From a checkpoint of a small transformer trained on Wikipedia: LayerNorm before each block, 447M tokens.
Each number is 200 + 20 x the weight over its row's rms, rounded and kept within 0 to 999. Layers, rows and columns count from 0. The size before them is the row's rms in percent of the matrix's.

# layer 3 MLP down (transposed), 1536x384, rms 0.0323, rows 661-694, columns 336-383
101,219,184,203,178,202,211,164,175,171,192,214,229,199,209,172,204,162,192,197,207,231,209,180,188,212,218,182,159,197,234,236,218,174,236,187,171,191,201,184,182,207,246,195,194,217,214,197,195
098,194,179,204,213,202,171,189,221,225,165,176,205,255,231,230,218,196,210,178,228,214,202,213,223,200,193,223,172,224,183,204,183,213,193,221,179,237,208,179,233,204,173,235,174,226,207,166,205
092,189,198,225,188,205,180,236,209,190,185,176,215,211,209,195,180,197,230,188,151,180,199,193,249,169,202,166,204,220,230,219,211,195,210,195,204,190,210,217,185,175,221,187,222,196,194,202,198
069,189,202,229,201,218,198,194,190,210,176,214,182,177,235,240,222,243,194,198,239,170,199,188,232,215,189,197,212,210,202,172,234,179,162,228,192,190,172,183,206,207,194,228,214,193,196,197,206
073,212,231,188,194,228,180,180,202,210,171,201,212,176,197,220,198,222,222,203,168,212,180,185,178,167,176,186,204,172,202,219,211,178,223,215,197,220,224,187,239,207,221,236,221,187,195,156,180
110,150,189,218,174,239,227,207,213,200,194,177,184,212,193,204,214,191,174,205,217,204,228,166,206,179,204,223,191,214,160,163,217,233,235,191,203,261,198,209,203,241,234,180,152,195,202,209,193
122,208,248,178,175,171,214,200,187,197,197,209,240,203,231,200,209,246,182,227,175,210,190,208,199,211,226,193,238,189,246,236,165,147,191,216,203,200,158,174,203,186,213,170,190,200,230,191,209
063,216,192,190,219,189,159,182,204,167,198,176,192,203,207,210,232,174,181,186,197,237,188,185,224,175,207,188,195,183,219,179,200,207,201,218,220,189,186,212,239,194,196,183,207,188,191,175,196
105,178,165,236,173,162,189,204,215,226,194,227,191,185,223,246,218,182,189,213,190,199,197,169,228,180,199,205,189,208,185,181,220,216,227,176,196,188,195,167,191,189,202,221,215,179,188,169,191
072,188,212,203,207,177,247,159,195,179,192,210,184,204,198,232,211,190,172,206,180,225,202,221,254,227,206,212,203,203,166,172,224,196,203,198,187,220,189,188,206,205,192,241,232,235,217,195,211
090,195,221,188,172,230,203,166,177,193,176,221,208,170,199,226,218,173,180,183,225,205,194,199,214,196,193,187,192,188,243,198,200,224,198,197,224,216,203,156,212,197,219,202,258,208,204,216,188
096,197,216,186,214,215,193,229,180,204,198,214,206,187,192,187,167,213,164,190,167,186,203,210,226,220,187,204,190,213,212,171,228,206,221,184,178,199,188,217,228,199,203,185,205,194,224,236,199
103,218,195,207,191,203,204,202,186,262,190,211,199,196,202,172,189,200,189,221,213,183,193,246,176,224,184,191,225,193,192,199,201,176,200,181,203,202,195,186,169,192,227,237,169,224,216,186,190
121,173,187,206,229,201,216,215,186,200,210,188,209,216,211,228,174,179,176,189,185,212,166,221,202,248,185,185,168,204,179,207,198,192,193,201,183,214,213,202,216,214,194,203,199,191,226,189,215
068,197,221,221,170,181,172,218,188,177,214,194,158,200,173,174,207,205,197,238,183,183,194,196,192,206,189,225,209,182,221,186,197,175,205,223,173,203,192,210,196,206,203,196,180,160,200,224,176
097,182,208,203,188,213,189,205,163,201,205,197,202,192,208,184,211,176,184,238,186,180,192,218,203,201,196,162,203,209,223,210,187,180,178,243,169,212,191,192,227,198,203,216,180,200,202,190,191
094,171,150,154,220,188,221,194,224,207,200,201,208,201,200,198,232,241,200,202,183,217,188,216,183,209,201,228,205,220,207,182,158,196,251,186,239,198,227,194,205,212,217,186,204,169,182,204,216
100,191,214,236,160,177,236,208,221,189,178,215,226,233,214,184,197,194,213,203,200,181,201,183,162,166,209,230,182,205,205,213,195,189,221,192,209,190,208,207,205,215,196,228,225,206,183,195,193
057,209,192,185,219,192,187,187,193,193,159,199,200,184,178,211,224,212,216,194,202,186,217,174,197,182,162,224,232,208,166,194,194,205,202,212,201,213,197,185,226,189,215,222,218,186,188,169,208
075,192,222,191,186,243,218,199,226,197,186,161,214,224,210,221,215,213,227,201,215,173,205,165,193,242,218,195,214,212,198,182,224,195,183,187,237,192,222,177,231,205,224,193,214,206,187,208,188
111,183,219,196,174,257,222,180,193,176,217,219,206,163,197,185,201,199,202,181,180,223,237,207,200,212,209,232,233,198,187,218,232,224,160,201,181,180,220,202,204,228,211,200,203,211,186,190,210
106,175,161,195,211,204,197,222,235,236,195,200,187,215,198,189,198,206,238,193,199,216,205,171,223,220,187,220,165,215,200,171,223,216,182,207,211,199,213,186,198,217,217,176,184,204,188,178,205
121,190,185,190,183,212,200,185,226,161,205,213,191,191,204,168,203,153,170,173,236,162,193,175,204,200,218,199,201,230,189,215,160,190,156,171,198,209,186,226,227,194,216,211,187,226,200,200,212
081,175,218,232,204,188,194,221,188,213,222,169,183,203,205,176,191,195,189,178,190,199,217,174,223,193,159,191,192,195,221,195,211,215,196,217,217,223,173,194,232,179,214,190,193,180,231,193,195
064,190,193,166,222,213,182,206,180,236,194,224,213,211,184,179,178,205,210,197,194,196,222,204,175,196,217,185,192,198,200,187,193,205,195,211,204,187,200,193,225,182,199,192,251,224,205,215,202
103,177,189,211,184,192,210,193,195,213,190,243,227,211,187,212,146,195,223,177,185,192,166,219,216,199,216,180,229,192,236,194,186,213,198,193,210,195,226,206,170,198,194,198,172,218,213,214,192
119,204,198,182,192,204,198,201,193,187,209,226,207,207,205,197,202,188,210,193,191,191,196,168,197,231,198,217,216,202,177,181,146,188,190,183,229,187,185,216,201,192,210,193,180,233,204,190,202
101,187,186,220,195,218,202,186,202,182,187,162,190,205,166,177,197,190,155,229,193,188,208,207,208,212,202,178,220,198,154,182,210,203,195,186,226,193,192,188,199,222,217,173,219,181,221,203,212
088,232,211,215,226,209,190,167,196,175,198,215,175,213,194,219,196,231,206,175,208,234,188,240,204,202,191,171,203,173,209,202,202,226,194,150,182,171,206,196,154,200,198,200,160,224,219,228,201
116,196,237,210,204,178,179,224,168,199,199,174,201,206,199,208,183,202,196,231,197,191,178,174,196,205,210,191,197,163,241,212,173,205,221,217,174,202,175,192,172,179,182,210,218,195,171,210,199
075,185,196,211,192,220,182,181,210,198,197,233,196,190,186,199,202,228,184,164,199,237,218,171,193,212,181,205,234,192,217,207,178,202,184,219,184,199,190,219,236,158,213,213,218,230,175,150,205
089,161,223,216,223,231,183,183,170,216,180,233,192,171,198,188,197,189,205,169,182,188,205,168,192,210,198,196,211,206,222,169,219,162,195,207,204,203,204,219,160,204,202,214,254,219,183,203,223
089,202,207,188,177,216,214,235,236,235,189,208,176,234,172,225,215,211,202,208,211,214,173,244,187,191,187,228,199,196,212,222,213,206,183,195,235,215,197,199,196,186,224,204,196,186,161,182,183
087,171,182,215,207,175,194,207,200,209,159,164,162,220,192,234,203,171,188,218,174,193,192,205,256,205,184,201,171,207,196,187,193,195,198,195,219,238,146,234,224,197,184,183,178,210,227,216,183
# layer 3 MLP up, 1536x384, rms 0.0533, rows 662-695, columns 336-383
106,211,209,152,215,221,199,173,211,164,193,163,180,196,197,223,199,206,194,217,202,226,207,203,200,187,216,185,207,203,168,214,166,188,209,210,190,176,223,198,192,245,172,168,174,160,216,174,194
095,174,210,217,210,203,183,176,221,202,197,185,197,196,171,209,257,202,147,182,216,206,210,169,188,194,208,227,186,184,154,185,198,180,204,219,176,225,153,198,182,213,192,172,228,228,209,212,218
093,206,188,223,178,191,202,190,198,202,196,231,217,160,240,207,218,201,209,225,236,190,203,203,214,214,183,205,207,212,146,182,208,226,198,206,225,225,202,171,190,236,165,184,189,189,197,195,191
100,235,217,184,184,236,216,191,225,213,194,172,205,208,227,188,215,228,202,216,211,195,202,198,191,212,239,209,204,195,178,175,179,192,206,195,198,228,204,163,213,199,181,176,193,203,181,203,170
097,207,214,202,188,165,187,208,164,194,218,182,187,218,184,216,261,183,206,214,207,227,179,205,155,174,216,206,217,174,181,196,152,180,229,203,252,189,214,168,197,188,180,189,200,159,208,194,164
128,212,194,240,208,196,158,200,199,145,214,182,224,217,196,198,197,175,178,224,215,168,169,176,194,196,210,223,199,176,208,214,216,223,192,197,209,187,149,201,246,158,159,188,224,204,195,132,225
093,228,219,207,193,205,205,204,219,249,201,216,208,179,232,210,202,206,206,201,228,170,197,181,204,191,230,220,207,196,197,186,188,203,202,232,220,215,210,168,248,205,204,202,215,238,208,179,179
108,190,188,239,200,183,190,213,206,173,175,230,190,188,178,203,206,224,185,217,195,206,223,174,212,213,221,223,205,212,176,217,215,200,187,193,181,236,214,216,224,166,199,248,208,207,163,171,192
110,202,215,204,202,193,231,225,230,197,197,200,199,219,176,223,189,175,197,209,212,172,205,165,209,231,196,220,206,194,230,175,164,187,186,187,237,208,210,190,199,215,189,181,229,224,165,201,199
100,243,204,189,195,242,188,188,206,198,151,211,221,182,189,233,191,238,199,201,208,188,212,202,194,222,228,224,180,220,194,172,182,214,227,205,213,207,204,177,212,188,213,194,201,194,204,197,174
099,187,198,238,163,174,213,224,164,194,213,190,193,208,169,195,199,192,209,197,230,203,207,180,232,221,209,200,195,166,177,232,160,213,226,226,217,231,225,177,232,158,202,202,199,218,179,212,177
076,212,201,190,183,205,228,207,218,222,239,186,189,202,202,206,195,216,217,197,234,222,174,209,204,201,198,208,197,217,207,168,219,153,197,213,179,218,209,180,179,185,189,235,210,230,217,172,228
109,232,225,160,217,214,193,181,186,194,206,198,164,199,204,190,204,215,189,211,183,202,200,192,212,186,218,225,218,201,210,192,191,212,228,189,227,202,178,221,205,230,215,221,207,208,196,199,213
088,211,178,190,193,187,165,212,162,210,213,176,231,183,207,172,256,208,238,215,205,196,207,178,188,189,211,195,212,183,175,184,179,232,178,209,190,215,204,167,212,222,187,176,208,185,188,204,194
107,234,202,180,199,203,183,171,230,187,240,207,230,222,246,165,196,209,199,212,190,197,210,224,191,199,203,218,207,212,232,200,211,209,217,238,174,204,240,169,191,194,223,198,184,185,192,193,199
109,216,202,200,229,191,214,205,190,213,183,191,211,202,243,198,188,197,225,217,214,196,160,175,194,206,181,197,217,199,173,193,191,185,202,217,221,206,166,156,200,196,206,194,198,194,238,204,201
101,190,210,165,231,192,187,214,201,209,197,177,213,175,234,202,195,201,223,242,209,191,192,193,193,200,205,213,194,200,194,193,190,191,190,187,187,180,197,194,214,179,190,205,179,150,176,188,188
108,246,211,208,209,225,180,199,225,190,185,197,185,167,209,222,225,213,224,201,209,193,173,169,223,212,213,221,213,190,165,164,200,211,219,205,208,222,199,186,230,207,211,212,195,209,200,171,185
098,218,218,214,182,196,170,174,195,212,198,210,203,205,175,200,213,207,213,210,217,177,187,191,215,186,210,241,195,202,187,193,163,188,195,231,191,229,227,162,179,167,205,200,214,222,202,159,170
107,184,257,184,220,185,206,223,163,199,181,187,203,205,199,192,210,192,213,231,187,197,214,172,203,208,212,179,212,201,183,205,221,194,217,218,196,222,184,154,226,181,170,145,230,170,194,171,183
106,206,265,226,187,231,192,245,173,152,215,196,225,195,206,194,199,182,214,193,187,202,191,152,185,189,203,200,191,202,181,206,184,184,239,199,206,201,209,199,209,189,197,167,205,176,173,201,173
115,214,214,211,205,174,192,217,192,204,190,191,192,163,210,192,226,180,229,213,247,179,173,196,182,176,223,218,200,208,177,191,172,241,225,224,217,200,227,178,211,195,178,204,220,196,205,178,218
089,198,201,173,165,213,201,204,196,167,198,217,200,196,186,217,189,193,195,212,202,214,237,184,204,177,188,214,214,210,208,218,177,193,220,175,191,190,213,205,201,213,184,179,227,212,206,215,199
083,190,192,196,220,203,164,194,183,197,217,197,204,219,210,199,220,204,217,221,212,196,215,186,171,169,233,214,198,198,205,177,187,215,176,193,214,202,199,157,236,214,224,190,194,177,164,188,211
089,204,207,177,205,182,193,179,185,161,182,192,206,194,248,176,180,179,211,220,192,184,210,154,205,192,193,191,190,216,220,197,217,236,203,169,213,188,187,201,199,226,215,165,221,204,180,168,208
109,237,197,206,209,174,216,211,209,216,174,190,186,191,211,210,198,182,197,201,218,206,227,209,207,215,200,203,202,200,202,197,209,203,208,199,193,177,198,196,239,213,192,241,235,208,195,158,205
106,240,193,206,210,209,236,174,223,229,192,188,201,189,216,194,172,191,208,176,195,234,192,191,233,207,204,200,209,192,219,174,167,186,206,161,216,203,217,185,217,187,161,214,202,237,189,240,187
099,218,224,212,197,184,195,187,205,142,200,165,205,219,241,211,203,222,216,215,219,188,196,152,235,176,230,209,212,222,203,165,162,194,206,172,192,235,247,178,207,201,202,200,206,218,220,204,151
099,218,216,213,195,222,218,189,201,220,199,225,205,201,186,232,203,207,213,192,175,198,204,212,175,211,208,221,207,209,197,220,224,195,191,204,217,178,180,201,206,197,215,225,166,186,233,199,202
108,250,216,228,202,203,185,194,217,177,205,220,203,202,201,207,204,231,194,214,216,178,203,191,189,174,222,232,212,213,179,201,200,231,232,193,236,187,218,174,231,188,165,215,212,193,205,188,197
106,234,195,202,204,194,204,194,188,198,174,196,172,212,192,237,236,232,196,207,199,189,195,186,192,181,206,206,212,203,223,205,177,173,225,198,231,182,188,185,199,200,200,208,178,192,201,186,172
096,203,237,203,213,210,172,257,192,198,221,203,206,212,234,204,215,180,222,190,219,162,201,152,187,210,211,167,191,180,217,177,201,173,207,211,207,196,207,198,233,192,230,168,219,126,172,184,184
088,194,228,239,193,207,195,221,174,229,240,180,192,190,163,202,200,220,240,222,239,246,233,181,193,208,206,202,213,175,177,203,180,152,212,209,207,205,198,179,212,222,170,171,197,196,154,175,216
103,215,207,213,179,198,189,217,194,197,228,183,183,203,217,210,190,222,225,220,175,188,200,174,204,225,181,200,204,186,152,162,196,203,203,200,189,189,266,183,205,206,212,165,175,212,239,189,179